config = dict(
    n_layer=20,
    d_model=128,
    n_head=2,
    n_kv_head=2,
    head_dim=64,
    d_mlp=512,
    vocab_size=5468,
    activation='squared_relu',
    norm='rmsnorm',
    norm_place='pre',
    norm_eps=1e-06,
    positions='rope',
    rope_base=10000.0,
    rope_fraction=1.0,
    qk_norm=True,
    attn_scale=0.125,
    bias='none',
    tie_embeddings=False,
    parallel_block=True,
    init='uniform',
    init_std_qkv=0.0398,
    init_std_o=0.0,
    init_std_up=0.0398,
    init_std_down=0.0,
    optimizer='muon_variant',
    lr=0.0119,
    lr_mult_o=0.781,
    beta1=0.93,
    lr_head=0.00877,
    warmup_steps=0,
    schedule='wsd',
    decay_fraction=0.802,
    decay_shape='linear',
    final_lr_fraction=0.0,
    batch_tokens=[16384, 32768],
    seq_len=512,
    doc_mask=False,
    train_tokens=128800000,
    steps=5606,
    dataset='wikipedia_en',
)
Each number is 200 + 30 x the weight over its row's rms, rounded and kept within 0 to 999. Layers, rows and columns count from 0. The size before them is the row's rms in percent of the matrix's.

# down: layer 15 MLP down (transposed), 512x128, rms 0.059, rows 440-466, columns 0-127
# up: layer 15 MLP up, 512x128, rms 0.239, rows 441-467, columns 0-127
down440,109,170,155,206,204,197,178,237,221,158,154,241,258,172,190,225,213,269,227,229,268,211,193,200,199,191,134,179,174,211,177,189,279,249,190,218,241,217,239,155,181,219,202,215,217,200,225,197,167,241,208,185,156,174,219,231,198,205,229,225,241,242,158,139,180,188,210,230,217,185,218,175,224,221,188,185,214,214,186,180,151,223,178,203,143,183,178,213,201,135,219,212,170,161,159,192,210,170,204,206,265,252,158,163,197,209,196,202,221,178,153,169,157,202,144,232,207,195,213,200,234,164,204,211,176,165,214,194,198
up441,098,191,258,204,212,167,245,221,214,181,199,220,201,228,168,156,215,186,216,196,202,254,257,214,156,190,197,214,222,228,236,249,145,202,212,144,210,207,196,232,214,195,196,193,208,223,245,222,232,139,220,196,216,216,138,209,190,248,181,204,172,172,151,232,199,214,232,170,214,202,213,179,169,215,238,197,176,260,181,166,166,227,202,195,167,207,191,227,196,254,206,212,199,253,237,158,228,225,191,217,202,191,176,167,158,158,236,237,195,205,268,178,232,158,225,189,222,260,173,245,199,169,111,227,210,202,160,198,184
down441,098,217,210,173,174,186,170,189,203,202,204,202,240,130,188,174,272,175,215,210,134,165,200,201,208,186,180,179,185,199,186,248,185,214,210,201,194,236,188,173,187,210,283,209,199,186,138,205,161,207,207,230,224,230,143,194,225,190,223,199,175,229,158,273,224,172,231,167,228,211,193,182,208,201,259,177,198,220,162,219,222,160,187,164,262,236,178,277,150,201,164,202,168,203,214,185,226,194,191,212,184,174,228,243,189,223,190,220,186,119,255,205,257,193,172,214,195,232,251,206,173,221,194,178,221,207,231,179,198
up442,120,158,182,225,192,236,202,173,243,162,168,264,233,213,194,228,223,188,206,201,191,231,223,250,208,185,221,188,230,167,174,180,155,194,139,176,211,232,187,239,190,177,167,115,185,222,196,164,232,167,188,221,141,170,217,165,171,193,197,246,194,181,191,224,216,258,191,158,132,157,212,201,193,173,208,225,160,225,210,193,220,203,169,157,214,211,209,135,187,230,272,206,208,198,177,187,215,210,233,136,187,197,139,212,129,248,213,198,228,192,229,223,200,198,220,206,250,194,217,210,208,169,222,181,171,158,184,209,181
down442,114,218,183,208,125,187,184,177,234,203,185,224,170,272,199,160,174,199,182,207,227,272,214,225,200,199,180,201,219,208,154,220,192,153,231,216,192,191,171,154,225,222,230,235,253,187,223,193,183,268,224,224,180,185,190,169,177,199,155,148,175,202,211,150,188,186,189,190,175,189,150,215,176,255,183,221,211,172,216,184,204,132,164,214,166,216,189,163,145,249,199,198,182,166,189,233,198,154,150,198,187,212,149,160,163,214,221,178,165,179,258,229,154,229,184,198,172,204,154,183,211,187,206,133,169,208,190,196,229
up443,112,248,250,178,235,247,235,197,214,193,259,209,219,170,198,247,189,226,162,211,228,180,200,216,238,171,190,186,233,189,148,206,235,194,248,242,236,236,186,175,223,204,227,167,218,259,188,219,267,167,222,242,228,191,165,180,207,198,213,172,247,197,151,188,190,173,169,211,183,197,187,225,212,179,181,187,172,199,211,212,214,170,148,180,202,201,220,222,165,180,240,168,226,201,179,186,122,204,194,200,192,224,273,259,171,174,183,155,199,201,221,235,231,183,219,164,157,186,221,186,244,242,235,232,191,232,163,244,141
down443,109,199,242,212,176,194,162,202,199,176,214,253,246,258,203,211,197,232,219,191,214,238,183,153,232,170,205,192,175,247,201,184,231,198,185,152,201,183,202,170,219,201,165,281,184,166,218,173,185,211,226,213,220,203,201,120,214,138,152,201,154,193,202,199,187,215,211,219,158,131,210,237,197,200,163,168,212,219,184,182,196,175,171,210,185,233,184,167,189,203,209,230,217,195,175,245,183,168,167,161,225,203,174,192,294,162,182,215,189,135,199,215,185,173,269,207,215,209,210,174,234,215,187,144,194,218,193,177,274
up444,104,201,176,197,184,232,214,288,191,200,222,224,135,222,200,199,226,203,237,214,214,184,254,156,230,216,141,222,193,203,177,230,128,187,169,216,167,255,221,223,156,223,226,251,201,237,191,223,189,188,165,188,160,190,194,155,203,215,176,209,254,170,144,187,209,199,222,197,239,180,273,210,165,124,220,204,167,185,219,238,199,197,200,222,190,188,180,217,221,211,200,205,236,152,198,171,239,158,197,207,167,212,258,248,189,179,190,222,236,192,176,216,196,166,224,211,221,164,196,212,204,162,202,149,199,168,161,140,214
down444,098,202,240,204,134,169,207,225,248,201,168,213,194,172,174,203,129,248,203,204,207,202,242,229,219,189,236,174,244,221,167,190,225,186,255,179,230,230,206,120,206,230,222,207,228,178,159,152,187,165,213,229,184,215,239,182,187,148,227,221,204,217,225,235,188,202,259,184,192,168,197,231,234,214,229,168,234,200,175,175,212,221,173,179,174,200,171,197,239,143,203,206,186,200,194,177,189,259,173,177,218,215,234,185,181,211,190,192,189,152,164,208,197,185,182,233,257,299,214,220,193,249,197,229,210,218,185,269,173
up445,097,174,166,205,176,210,226,145,216,170,233,167,177,187,192,129,145,259,246,214,186,170,161,264,202,157,247,144,191,195,196,241,146,222,210,193,222,191,157,227,249,180,207,219,231,206,178,183,217,210,216,185,196,217,179,179,180,250,215,184,241,228,212,246,202,222,232,234,241,182,172,179,205,212,224,193,204,225,208,210,227,231,146,203,170,132,184,198,244,233,183,213,187,213,176,187,240,195,195,212,153,173,213,218,205,209,245,236,169,171,166,222,223,159,213,258,232,187,247,198,195,226,233,206,146,141,180,221,168
down445,099,207,270,203,219,150,250,189,222,258,211,156,119,220,258,186,210,180,165,170,189,195,239,193,204,212,222,204,222,199,220,203,164,172,210,208,206,171,213,231,231,202,222,144,146,268,202,222,228,168,169,215,165,184,202,161,175,218,192,182,190,172,274,182,192,174,209,243,225,207,234,166,187,214,197,216,118,156,224,224,177,205,201,214,205,223,160,210,228,163,201,223,214,240,228,179,227,236,198,219,231,145,232,212,218,200,211,179,240,134,155,233,255,203,198,196,181,248,203,164,170,219,204,189,201,182,214,206,188
up446,106,172,213,207,247,221,191,155,133,162,210,219,219,220,259,191,118,237,169,218,197,172,184,188,234,204,221,210,180,194,185,266,197,229,168,166,200,184,152,198,203,168,202,250,210,203,259,165,157,182,168,192,198,184,206,151,197,226,143,245,186,205,202,187,219,134,205,221,161,199,230,210,182,212,186,177,176,234,123,172,222,197,173,199,189,213,199,204,185,216,218,203,200,215,167,193,171,153,228,237,163,217,218,193,203,208,229,208,215,198,205,154,164,190,182,205,266,215,204,189,178,191,224,202,118,143,170,180,134
down446,104,166,158,225,214,152,209,199,207,216,178,172,160,266,186,207,211,196,224,173,176,262,225,183,195,194,203,178,181,231,167,215,224,225,226,190,265,193,184,237,143,233,250,213,184,217,166,214,161,204,208,180,234,173,219,232,169,152,198,224,194,152,194,250,204,172,185,155,207,190,210,214,137,155,219,178,150,169,161,183,274,233,225,233,155,181,243,215,207,208,218,156,265,163,219,165,203,204,181,216,195,188,188,237,210,157,228,237,213,196,222,214,199,212,183,202,123,201,227,206,223,176,197,225,174,169,165,156,244
up447,108,227,199,202,198,157,172,201,215,203,146,210,155,178,202,202,141,145,230,231,134,164,177,219,178,221,251,223,194,152,191,189,150,229,193,219,226,197,167,179,200,141,192,186,212,141,192,191,171,181,176,170,179,171,191,187,170,188,182,228,181,200,199,194,224,227,223,254,204,212,163,201,204,210,205,133,222,167,201,136,219,223,180,223,202,182,138,263,241,238,182,220,125,215,261,207,196,184,227,207,203,156,183,198,183,216,252,165,202,156,247,172,206,183,244,198,205,167,138,200,225,224,164,178,183,177,173,207,198
down447,104,205,204,202,196,208,225,204,218,210,180,136,145,209,229,212,165,240,177,223,197,201,186,196,204,218,229,166,191,110,112,201,185,190,222,156,163,174,239,178,189,180,126,221,170,232,204,238,198,149,209,230,126,199,231,228,205,209,225,166,184,142,189,189,237,238,233,180,205,191,160,184,214,213,229,195,238,198,221,186,252,232,233,189,226,238,204,187,282,237,212,199,177,202,171,194,208,186,221,182,242,184,194,215,183,212,170,160,191,271,196,236,150,200,243,207,165,180,184,187,206,179,234,193,218,217,161,216,187
up448,104,179,226,182,116,188,145,213,214,214,214,226,202,172,159,191,221,210,226,151,208,179,193,181,215,221,218,185,139,223,197,205,185,184,195,134,201,233,198,165,195,182,169,217,151,235,216,214,214,185,216,140,254,119,206,147,156,175,226,166,224,203,239,151,192,209,154,207,190,144,207,147,196,191,210,215,213,214,215,191,172,165,198,169,174,216,166,206,158,203,229,213,205,176,188,203,235,169,195,205,156,232,174,201,162,216,208,213,187,202,161,223,276,277,175,225,218,186,235,168,165,196,187,218,192,210,252,246,179
down448,105,233,236,190,125,225,171,200,193,221,164,226,237,224,224,185,201,201,210,198,241,189,256,189,188,168,234,193,140,179,179,202,241,195,210,217,217,178,188,190,223,147,190,199,150,204,210,268,182,247,153,230,215,169,182,227,163,203,193,183,188,232,187,219,149,181,165,276,144,167,160,197,237,179,251,223,231,222,122,171,252,229,166,221,205,238,175,224,183,208,179,192,208,163,214,229,216,189,145,208,213,163,187,235,171,176,219,173,194,193,210,159,242,186,212,249,223,187,151,166,181,215,218,186,208,239,173,207,179
up449,092,235,153,192,179,213,171,222,187,191,171,196,121,182,220,170,211,196,268,157,199,211,117,157,190,194,193,156,153,206,258,180,204,173,198,184,227,227,171,240,168,265,158,197,140,250,212,194,206,214,233,213,204,189,274,219,170,198,247,208,220,236,213,211,253,225,208,218,203,179,188,205,239,195,173,180,195,236,226,222,211,197,236,182,157,230,224,246,236,179,165,174,213,228,172,173,189,214,168,218,176,169,190,185,202,181,172,251,243,153,211,238,190,230,183,172,169,181,193,207,175,197,191,162,202,184,239,256,218
down449,090,206,174,182,241,168,223,216,185,158,169,183,228,233,193,224,173,182,167,193,202,274,219,236,190,217,256,246,205,171,141,166,162,206,202,188,202,211,169,209,247,170,228,215,206,195,242,238,224,222,182,147,180,205,121,152,236,168,175,190,151,183,175,195,202,160,219,210,152,233,192,187,211,180,188,185,181,214,217,198,259,177,176,244,214,217,193,206,184,171,237,180,154,206,169,159,172,183,206,244,167,197,145,155,196,197,216,246,153,185,207,235,133,200,168,194,220,187,203,177,191,194,167,270,163,178,199,154,215
up450,104,199,207,178,221,224,228,175,240,164,183,211,181,174,171,159,182,184,202,159,196,165,164,276,177,180,221,200,186,278,221,195,177,226,185,166,156,217,110,226,218,186,210,238,236,233,202,253,199,156,182,119,208,205,198,257,189,203,182,230,247,201,238,207,219,194,189,235,191,224,212,199,179,227,212,190,184,239,125,234,199,189,163,259,166,198,207,255,188,164,199,171,189,181,170,208,179,163,241,240,152,187,244,192,166,207,206,207,226,179,169,242,215,233,197,218,199,198,183,162,179,187,206,181,189,150,225,193,228
down450,102,200,190,207,226,193,106,224,203,211,153,184,211,151,234,238,242,171,233,207,219,197,213,176,201,210,217,229,187,150,171,186,247,204,218,206,216,164,174,251,277,243,171,193,173,176,169,150,193,232,170,181,193,203,128,208,182,244,189,171,174,192,194,222,230,219,164,174,194,200,238,135,222,246,226,192,212,217,190,266,210,265,238,247,217,255,228,206,211,197,152,219,249,217,164,201,146,164,176,212,221,223,222,165,218,226,219,195,243,215,181,199,171,175,215,195,194,163,201,192,200,231,217,198,222,177,171,180,214
up451,105,197,213,245,193,287,233,195,179,222,167,161,248,215,189,216,195,229,251,227,216,233,222,196,196,205,243,145,268,207,211,188,201,194,204,180,212,225,223,185,177,217,144,192,164,168,246,166,219,198,182,167,248,204,253,196,197,211,189,232,154,181,224,223,227,235,260,201,222,219,195,168,130,171,214,228,192,198,255,211,252,199,210,220,195,197,211,235,164,215,187,143,186,167,148,216,198,180,166,249,199,164,197,196,235,231,197,202,170,196,216,239,214,148,183,222,207,132,194,227,265,228,210,199,209,214,157,184,172
down451,105,228,270,190,208,193,181,177,113,250,164,207,192,202,179,212,213,230,208,202,178,131,199,234,148,137,201,226,207,211,194,160,225,213,242,159,125,186,233,183,219,224,204,176,209,230,207,200,183,152,201,171,177,198,181,212,195,195,202,207,189,213,213,195,215,201,146,235,201,234,223,230,228,181,181,229,183,192,249,146,205,159,231,165,202,224,195,190,237,240,236,170,160,222,240,219,263,219,218,219,239,217,149,153,227,199,195,223,194,242,173,169,200,166,189,236,182,153,183,225,232,222,132,174,206,249,204,198,192
up452,096,244,222,236,241,167,186,203,200,214,184,139,220,189,162,139,228,234,195,144,196,211,182,207,196,247,208,207,216,174,145,209,165,202,190,230,198,253,149,213,186,231,172,219,177,192,219,217,220,196,185,170,175,199,229,231,157,212,188,212,221,142,154,182,202,227,200,216,242,224,167,152,213,184,236,242,245,174,197,218,266,189,181,212,189,239,214,188,278,196,136,279,218,234,178,208,182,168,199,171,241,146,208,225,214,215,187,187,222,217,170,208,218,217,187,214,184,262,173,174,173,154,178,193,182,204,242,235,170
down452,100,185,199,189,189,174,234,214,176,158,169,199,185,165,208,195,278,224,146,222,197,156,219,175,167,189,205,138,195,161,204,181,229,155,216,215,232,183,196,243,232,209,227,168,212,209,231,203,219,183,195,216,183,185,204,257,188,215,244,207,191,176,184,209,184,210,216,134,178,214,254,219,167,224,225,226,292,247,158,183,232,234,210,195,218,206,206,241,229,193,201,194,261,213,212,200,192,214,233,212,194,188,121,201,197,214,223,137,200,196,161,183,255,271,176,195,244,223,197,231,218,263,192,237,166,221,206,235,195
up453,110,214,200,231,188,206,180,122,202,201,246,189,146,179,144,202,180,164,149,173,251,187,222,248,215,217,246,190,223,194,265,200,180,213,124,204,160,195,209,193,176,228,213,191,186,180,178,142,199,169,163,232,201,200,206,205,217,229,176,240,246,173,160,213,202,236,248,156,204,190,170,210,200,190,232,179,198,263,190,199,226,242,186,229,154,198,177,205,237,266,213,188,136,164,192,210,205,182,192,178,177,177,206,198,170,192,197,216,274,201,163,206,230,168,203,254,206,195,244,187,233,171,250,157,204,190,180,179,225
down453,108,202,190,160,219,159,234,176,175,208,207,213,191,237,181,162,189,223,181,192,190,265,238,191,213,171,205,187,209,244,228,198,207,210,190,238,180,228,140,173,221,239,224,195,201,197,159,202,145,197,184,226,184,211,225,184,256,226,227,167,154,160,215,196,193,208,218,171,205,224,180,217,127,164,235,169,176,297,252,203,279,178,212,193,171,225,184,207,184,224,128,176,167,236,215,183,215,174,229,213,185,208,171,210,203,209,176,154,204,215,203,217,239,192,174,208,240,148,169,137,183,163,176,215,239,168,247,196,232
up454,100,200,243,205,142,213,210,209,204,180,186,196,200,216,206,212,236,217,163,187,194,185,230,198,211,257,170,154,221,205,122,241,256,244,241,178,198,182,184,163,176,281,184,192,210,209,193,206,223,156,253,188,193,211,186,130,184,208,205,178,239,194,168,184,173,203,149,248,142,182,169,222,261,246,169,231,209,188,200,155,171,205,236,218,218,231,245,194,186,138,235,167,224,211,192,227,194,158,185,216,247,121,208,190,206,184,224,199,208,228,215,209,252,214,229,216,218,161,199,183,170,206,162,197,177,197,195,156,202
down454,101,178,190,213,235,207,194,195,212,174,123,168,224,243,184,220,209,251,203,228,245,179,156,221,206,219,191,195,197,205,201,207,264,218,216,196,192,123,201,193,238,229,185,173,227,186,186,212,123,249,229,208,217,190,145,172,204,181,257,176,201,217,184,158,264,152,166,187,183,186,155,226,161,240,210,167,205,174,144,198,216,193,172,163,157,214,221,156,207,219,233,209,244,222,219,246,213,224,190,209,198,220,219,196,242,219,214,284,145,187,170,156,221,174,219,198,171,181,233,174,157,222,188,231,176,194,219,188,200
up455,112,222,204,146,213,276,191,193,217,175,197,171,162,147,161,212,192,189,186,158,188,225,210,238,183,218,216,164,250,172,202,153,210,180,168,234,224,221,148,186,216,172,225,215,196,156,201,239,218,161,200,165,214,144,150,163,241,148,167,191,169,216,156,224,179,203,188,217,167,188,194,151,225,235,205,177,203,211,161,168,215,136,169,184,202,191,167,193,169,238,218,232,174,222,177,233,156,202,195,170,230,221,210,175,228,229,220,193,217,225,224,204,206,205,183,158,165,157,187,174,142,283,230,239,194,176,187,240,154
down455,099,244,217,160,208,210,216,174,193,218,196,196,217,232,184,203,233,210,199,184,155,217,187,163,193,185,195,185,220,261,211,217,218,216,183,122,246,223,274,196,223,240,249,238,183,223,198,176,238,240,212,190,155,205,225,204,198,202,141,200,192,173,233,172,139,185,176,174,188,196,143,226,221,182,149,226,185,222,209,135,146,193,188,162,197,205,214,204,186,208,216,191,202,158,96,231,203,203,182,163,181,271,217,193,248,217,203,213,228,145,158,195,205,168,190,234,200,179,224,162,204,175,186,175,153,177,211,202,231
up456,104,135,203,175,208,223,205,196,228,238,186,161,203,237,201,209,222,193,181,200,221,191,229,213,209,170,244,177,190,227,206,224,143,218,217,130,242,238,198,264,154,184,118,174,214,282,164,223,241,219,196,204,202,228,196,219,212,199,222,224,192,230,276,202,226,199,198,152,198,202,207,235,204,209,205,168,221,153,231,178,171,221,206,201,214,181,233,226,149,189,230,157,222,161,206,177,193,226,199,247,145,249,264,259,172,181,182,191,205,246,226,196,255,184,193,215,183,210,185,190,169,232,183,149,198,192,200,184,191
down456,097,139,175,205,240,246,199,153,192,211,205,176,164,180,244,151,210,180,192,129,214,149,195,222,138,260,208,226,142,165,250,148,177,217,138,169,140,171,172,208,188,223,189,196,163,189,155,239,164,181,160,202,207,240,215,174,154,219,149,192,177,184,176,211,218,194,246,196,204,188,178,168,232,216,214,188,196,269,179,207,203,222,206,198,225,211,228,180,205,124,195,204,179,216,193,184,235,165,203,200,154,206,216,192,235,200,202,204,203,176,201,243,177,233,215,208,189,156,166,179,193,198,221,163,234,207,146,170,224
up457,104,224,254,194,255,195,194,220,159,205,219,152,251,181,192,226,206,170,176,192,244,250,196,206,224,157,230,201,244,165,214,199,249,210,209,218,188,221,211,218,196,203,264,160,222,214,187,244,172,212,207,206,200,202,186,186,239,242,203,173,201,215,132,250,252,179,230,162,226,218,180,202,214,239,211,259,246,204,190,184,255,224,162,256,165,200,202,196,197,189,191,175,180,225,187,225,208,133,170,202,244,167,241,194,236,221,238,174,231,187,179,194,167,202,194,175,214,139,204,164,197,229,151,254,187,242,200,184,135
down457,104,239,214,201,136,227,188,177,198,223,155,220,230,218,159,252,162,173,206,218,227,142,277,206,235,181,206,198,174,155,236,213,236,198,184,179,230,235,183,206,231,237,192,235,173,188,232,108,225,140,196,196,197,185,162,224,165,165,247,198,205,208,167,229,234,213,253,185,205,219,219,221,209,167,202,208,202,201,188,203,199,186,166,199,172,183,228,193,190,196,204,226,227,184,209,239,205,201,203,194,206,204,227,215,204,235,162,191,233,224,240,194,233,139,140,195,198,188,188,236,233,202,167,105,177,203,280,183,191
up458,108,204,124,222,257,181,184,187,177,220,214,229,265,183,181,223,237,211,172,221,146,210,173,166,211,235,211,212,209,201,197,194,211,228,213,208,197,219,258,213,231,236,194,211,209,211,206,199,188,194,280,182,193,179,211,179,196,216,159,218,218,146,189,238,169,173,202,188,187,129,185,237,174,140,243,209,163,165,236,188,224,178,153,181,228,200,186,240,188,230,218,155,142,202,219,208,214,221,190,219,172,216,193,271,168,257,195,212,168,169,196,228,225,216,195,179,185,148,274,187,182,166,191,178,219,229,238,228,141
down458,110,187,170,190,178,198,189,198,219,160,200,204,192,247,212,227,212,191,185,252,153,183,243,266,212,245,199,197,237,253,178,195,180,186,220,208,216,205,222,226,176,205,212,178,156,186,218,228,220,125,193,192,168,182,196,229,198,191,169,220,183,132,247,156,186,210,262,222,202,214,205,180,209,187,239,226,165,235,185,106,171,141,173,241,263,173,185,227,229,174,212,169,174,214,283,196,168,231,171,212,210,211,196,184,184,190,234,196,178,192,186,141,243,181,190,192,166,213,248,190,207,177,214,195,207,239,142,195,183
up459,100,181,212,163,130,184,174,227,235,216,172,207,226,238,167,151,193,270,139,215,228,238,179,195,186,209,225,175,232,236,213,229,147,145,260,197,182,222,165,227,203,182,175,184,188,176,237,209,195,184,205,161,203,163,163,195,188,177,202,190,215,169,169,245,211,227,183,175,199,185,248,154,196,171,172,235,184,189,214,195,203,145,195,215,211,200,187,245,222,211,175,202,204,171,219,213,239,136,205,198,180,211,230,164,155,230,246,176,199,183,249,215,204,240,201,146,264,133,162,192,250,258,205,186,223,184,175,213,215
down459,097,142,238,162,176,222,257,205,189,216,193,143,172,212,200,210,173,185,207,218,167,174,202,242,237,187,205,211,196,159,276,236,176,146,162,133,234,196,184,212,182,236,222,205,207,215,200,186,216,216,218,264,195,217,184,189,168,210,238,206,245,155,198,174,191,207,153,261,199,187,218,200,141,155,178,221,223,227,199,196,155,181,218,136,235,203,160,177,236,231,198,200,195,133,189,215,220,199,180,164,182,166,241,220,181,203,270,185,162,206,234,199,220,173,193,210,204,227,198,151,186,222,173,176,176,195,182,227,270
up460,109,232,208,212,182,147,219,251,133,223,182,204,249,256,199,197,217,186,183,216,176,224,243,189,228,207,210,165,214,197,208,254,170,181,261,176,264,219,216,224,153,234,206,137,217,247,207,255,222,164,190,182,183,238,207,178,207,206,210,204,199,168,177,238,243,194,198,190,169,169,220,178,229,160,238,251,150,200,184,162,189,217,172,199,230,236,218,181,228,184,241,258,162,229,191,187,211,214,183,201,246,210,220,196,221,175,201,251,178,213,165,145,174,172,230,153,190,217,165,215,242,159,220,209,225,220,264,210,217
down460,107,147,204,208,185,213,156,194,162,262,242,216,188,184,216,185,197,236,232,218,164,176,173,165,213,200,209,161,243,200,121,194,115,206,219,194,210,174,215,215,216,201,214,178,229,212,164,202,225,253,183,210,164,203,194,192,168,223,203,171,192,248,208,209,256,192,209,233,225,202,169,175,184,154,210,252,198,175,228,139,202,139,193,204,177,195,237,177,254,161,235,230,179,160,218,148,218,197,168,238,240,224,133,173,197,145,257,184,198,181,172,222,214,160,184,187,203,206,187,232,223,220,179,184,215,186,180,140,173
up461,100,223,175,208,173,198,214,187,204,255,199,207,225,189,214,201,188,248,146,143,204,200,154,197,181,199,212,219,182,213,203,232,173,228,219,221,171,185,215,174,146,208,193,210,208,215,240,208,208,161,199,168,289,156,254,208,206,212,168,229,198,164,147,256,200,137,167,185,205,254,196,162,226,216,189,223,229,212,237,187,232,191,214,185,206,215,165,208,248,215,210,249,187,185,198,193,221,190,165,152,221,175,231,242,188,290,232,209,240,186,176,181,228,212,203,187,274,197,144,161,191,266,170,225,160,199,198,195,223
down461,098,173,182,187,195,242,189,250,214,203,180,161,158,206,214,228,246,191,160,163,279,206,249,214,170,191,148,252,188,198,179,203,220,182,214,160,233,202,169,201,204,200,169,199,174,196,148,183,170,254,156,232,165,192,170,169,227,276,214,215,212,194,164,164,185,164,218,247,177,205,190,210,251,197,155,165,217,227,185,178,203,218,269,224,186,225,215,195,204,157,241,172,211,174,199,228,171,236,173,191,230,171,192,151,174,214,197,225,210,195,187,247,175,215,167,203,134,166,199,167,273,200,188,146,210,191,216,192,163
up462,103,200,205,219,209,217,232,185,194,175,176,215,200,199,166,182,223,190,227,214,218,208,227,211,149,199,195,200,226,225,166,264,216,149,182,151,220,203,196,218,214,238,217,162,184,206,242,170,234,168,242,206,198,190,181,249,274,197,172,227,216,220,200,232,234,235,191,181,135,179,180,193,218,213,190,183,133,225,150,169,147,144,174,158,131,153,206,184,181,259,232,178,187,175,166,195,189,225,188,210,223,222,189,229,175,207,206,182,239,208,245,135,218,182,167,181,166,206,243,208,223,162,253,152,255,231,168,223,200
down462,104,228,211,163,176,164,207,211,180,238,187,207,200,186,173,167,239,171,184,181,230,179,154,186,219,166,214,216,177,257,204,189,231,161,172,219,236,154,253,224,151,232,236,225,175,213,188,164,204,241,219,167,225,182,219,251,243,209,159,227,244,245,210,211,163,159,205,128,203,202,203,231,171,180,177,222,187,210,197,271,163,182,182,162,218,231,183,160,197,186,198,246,187,199,132,178,120,208,149,197,244,243,200,236,239,202,207,187,190,158,213,188,227,210,177,207,259,193,193,201,191,218,186,166,243,165,178,223,227
up463,110,208,236,213,148,176,177,191,195,200,210,171,222,190,227,158,206,220,207,216,192,147,248,203,238,188,209,215,248,226,204,212,181,224,105,199,174,140,211,193,172,238,141,225,214,212,177,169,220,197,180,204,203,219,225,196,205,204,175,206,211,211,225,213,187,177,196,233,180,153,183,184,199,179,188,138,227,189,161,176,229,204,221,230,211,191,152,230,220,202,200,179,163,179,170,169,206,181,138,169,201,119,219,170,196,203,180,170,224,205,178,154,134,177,178,219,182,176,154,176,248,201,186,217,173,309,178,144,180
down463,106,186,237,195,136,172,154,196,172,227,228,183,213,207,198,192,211,230,223,228,185,189,222,177,229,178,150,212,193,216,229,198,195,156,188,166,241,179,217,171,237,172,138,192,195,211,185,153,231,218,216,159,199,248,174,174,178,159,175,142,223,190,181,225,165,196,235,227,202,223,206,191,178,187,230,186,187,187,244,172,178,211,212,182,194,252,216,217,215,148,181,217,221,259,172,197,212,157,192,162,201,231,222,208,201,198,159,186,81,169,224,198,189,185,124,219,200,209,137,217,142,158,158,173,221,226,196,183,235
up464,101,189,197,235,223,191,228,227,229,160,211,173,240,174,195,236,248,156,219,195,196,194,138,218,179,148,244,215,211,208,184,183,190,187,225,179,178,256,223,171,231,208,225,218,221,180,213,157,204,157,225,217,233,150,201,232,200,234,195,206,229,198,246,211,189,265,263,184,204,203,232,182,151,252,171,205,260,196,180,184,210,217,200,195,164,216,180,168,248,168,193,266,225,216,138,212,229,194,214,215,166,120,232,213,226,126,205,213,203,169,200,183,229,189,156,198,236,181,221,230,223,201,159,181,179,252,175,223,223
down464,101,243,174,179,145,236,224,226,217,209,197,185,152,213,186,169,202,154,127,240,225,165,158,219,188,192,211,238,223,188,229,197,236,176,244,226,221,143,247,157,181,178,142,207,207,148,183,204,200,213,160,177,182,147,254,217,160,210,198,155,206,194,183,228,185,162,194,216,199,191,280,201,220,136,172,175,200,225,167,124,196,159,208,138,205,224,224,194,191,227,195,157,159,200,201,185,149,187,181,177,180,174,170,222,171,213,197,181,206,229,211,236,174,205,179,209,214,164,201,202,177,147,183,218,169,208,171,239,197
up465,103,211,193,191,229,198,245,188,205,190,185,257,187,230,209,168,198,196,177,224,156,187,234,252,204,171,214,212,243,240,248,187,146,219,189,140,159,142,167,210,214,218,174,182,189,149,165,188,242,153,118,159,193,215,221,176,201,218,217,272,167,245,201,187,154,196,159,260,155,240,207,199,252,228,197,172,186,181,186,192,162,165,153,203,181,167,171,227,205,234,213,225,236,209,193,201,194,252,201,236,166,205,157,238,214,203,165,233,166,228,235,184,200,228,209,186,196,197,216,186,133,229,184,190,175,213,201,198,188
down465,099,161,197,197,184,187,166,230,152,198,151,165,216,182,221,233,182,189,197,170,216,212,169,205,206,208,215,177,210,197,176,221,158,209,186,157,157,174,204,202,190,224,205,254,228,194,192,240,141,237,203,232,236,199,168,212,212,230,168,198,176,192,192,218,192,236,261,245,172,209,203,139,218,192,181,244,120,202,179,167,236,224,189,154,212,203,236,199,215,181,176,134,187,216,243,127,150,194,230,210,197,205,217,182,192,267,185,247,190,208,173,152,242,222,125,150,176,200,209,214,191,235,221,214,191,224,235,150,234
up466,102,152,170,223,175,185,139,221,181,230,215,216,217,261,188,211,193,142,175,217,216,221,229,221,190,160,225,178,211,210,207,203,187,296,192,201,191,200,171,223,230,184,232,189,199,149,198,170,162,231,208,221,177,192,248,199,223,193,173,187,234,194,205,214,197,165,175,204,156,196,244,192,203,235,208,214,232,211,210,147,210,211,168,167,168,172,169,204,156,178,197,208,206,242,156,259,215,228,172,159,240,191,233,181,230,199,191,244,213,125,184,231,209,108,195,249,185,232,165,167,210,188,172,233,210,166,141,167,219
down466,101,182,261,164,191,198,254,218,171,170,197,183,145,206,218,236,217,199,161,184,259,217,201,190,220,220,177,214,183,242,168,234,222,219,184,215,164,130,237,232,225,170,205,197,187,226,200,183,230,205,232,211,227,213,229,185,200,177,202,160,190,245,144,252,168,205,236,207,189,239,211,280,238,156,199,179,200,233,211,170,220,224,252,198,145,185,219,246,196,169,230,196,187,151,246,202,207,206,215,252,217,251,191,206,214,219,191,184,178,223,190,140,174,156,231,199,192,269,167,168,205,238,184,198,174,213,242,244,227
up467,100,198,189,178,270,203,184,258,247,186,198,176,224,219,206,210,221,141,235,170,216,211,228,219,209,141,175,181,192,246,244,198,123,172,158,194,133,225,222,217,211,260,206,203,221,175,173,186,230,199,201,250,186,225,135,198,226,188,234,223,268,205,225,223,204,160,232,187,222,158,156,253,166,216,176,158,166,205,182,196,186,214,188,255,199,190,205,232,229,221,220,200,186,167,175,234,195,210,204,222,187,230,177,181,160,186,236,148,230,167,185,186,204,203,194,169,230,193,202,221,212,184,204,158,180,227,168,168,123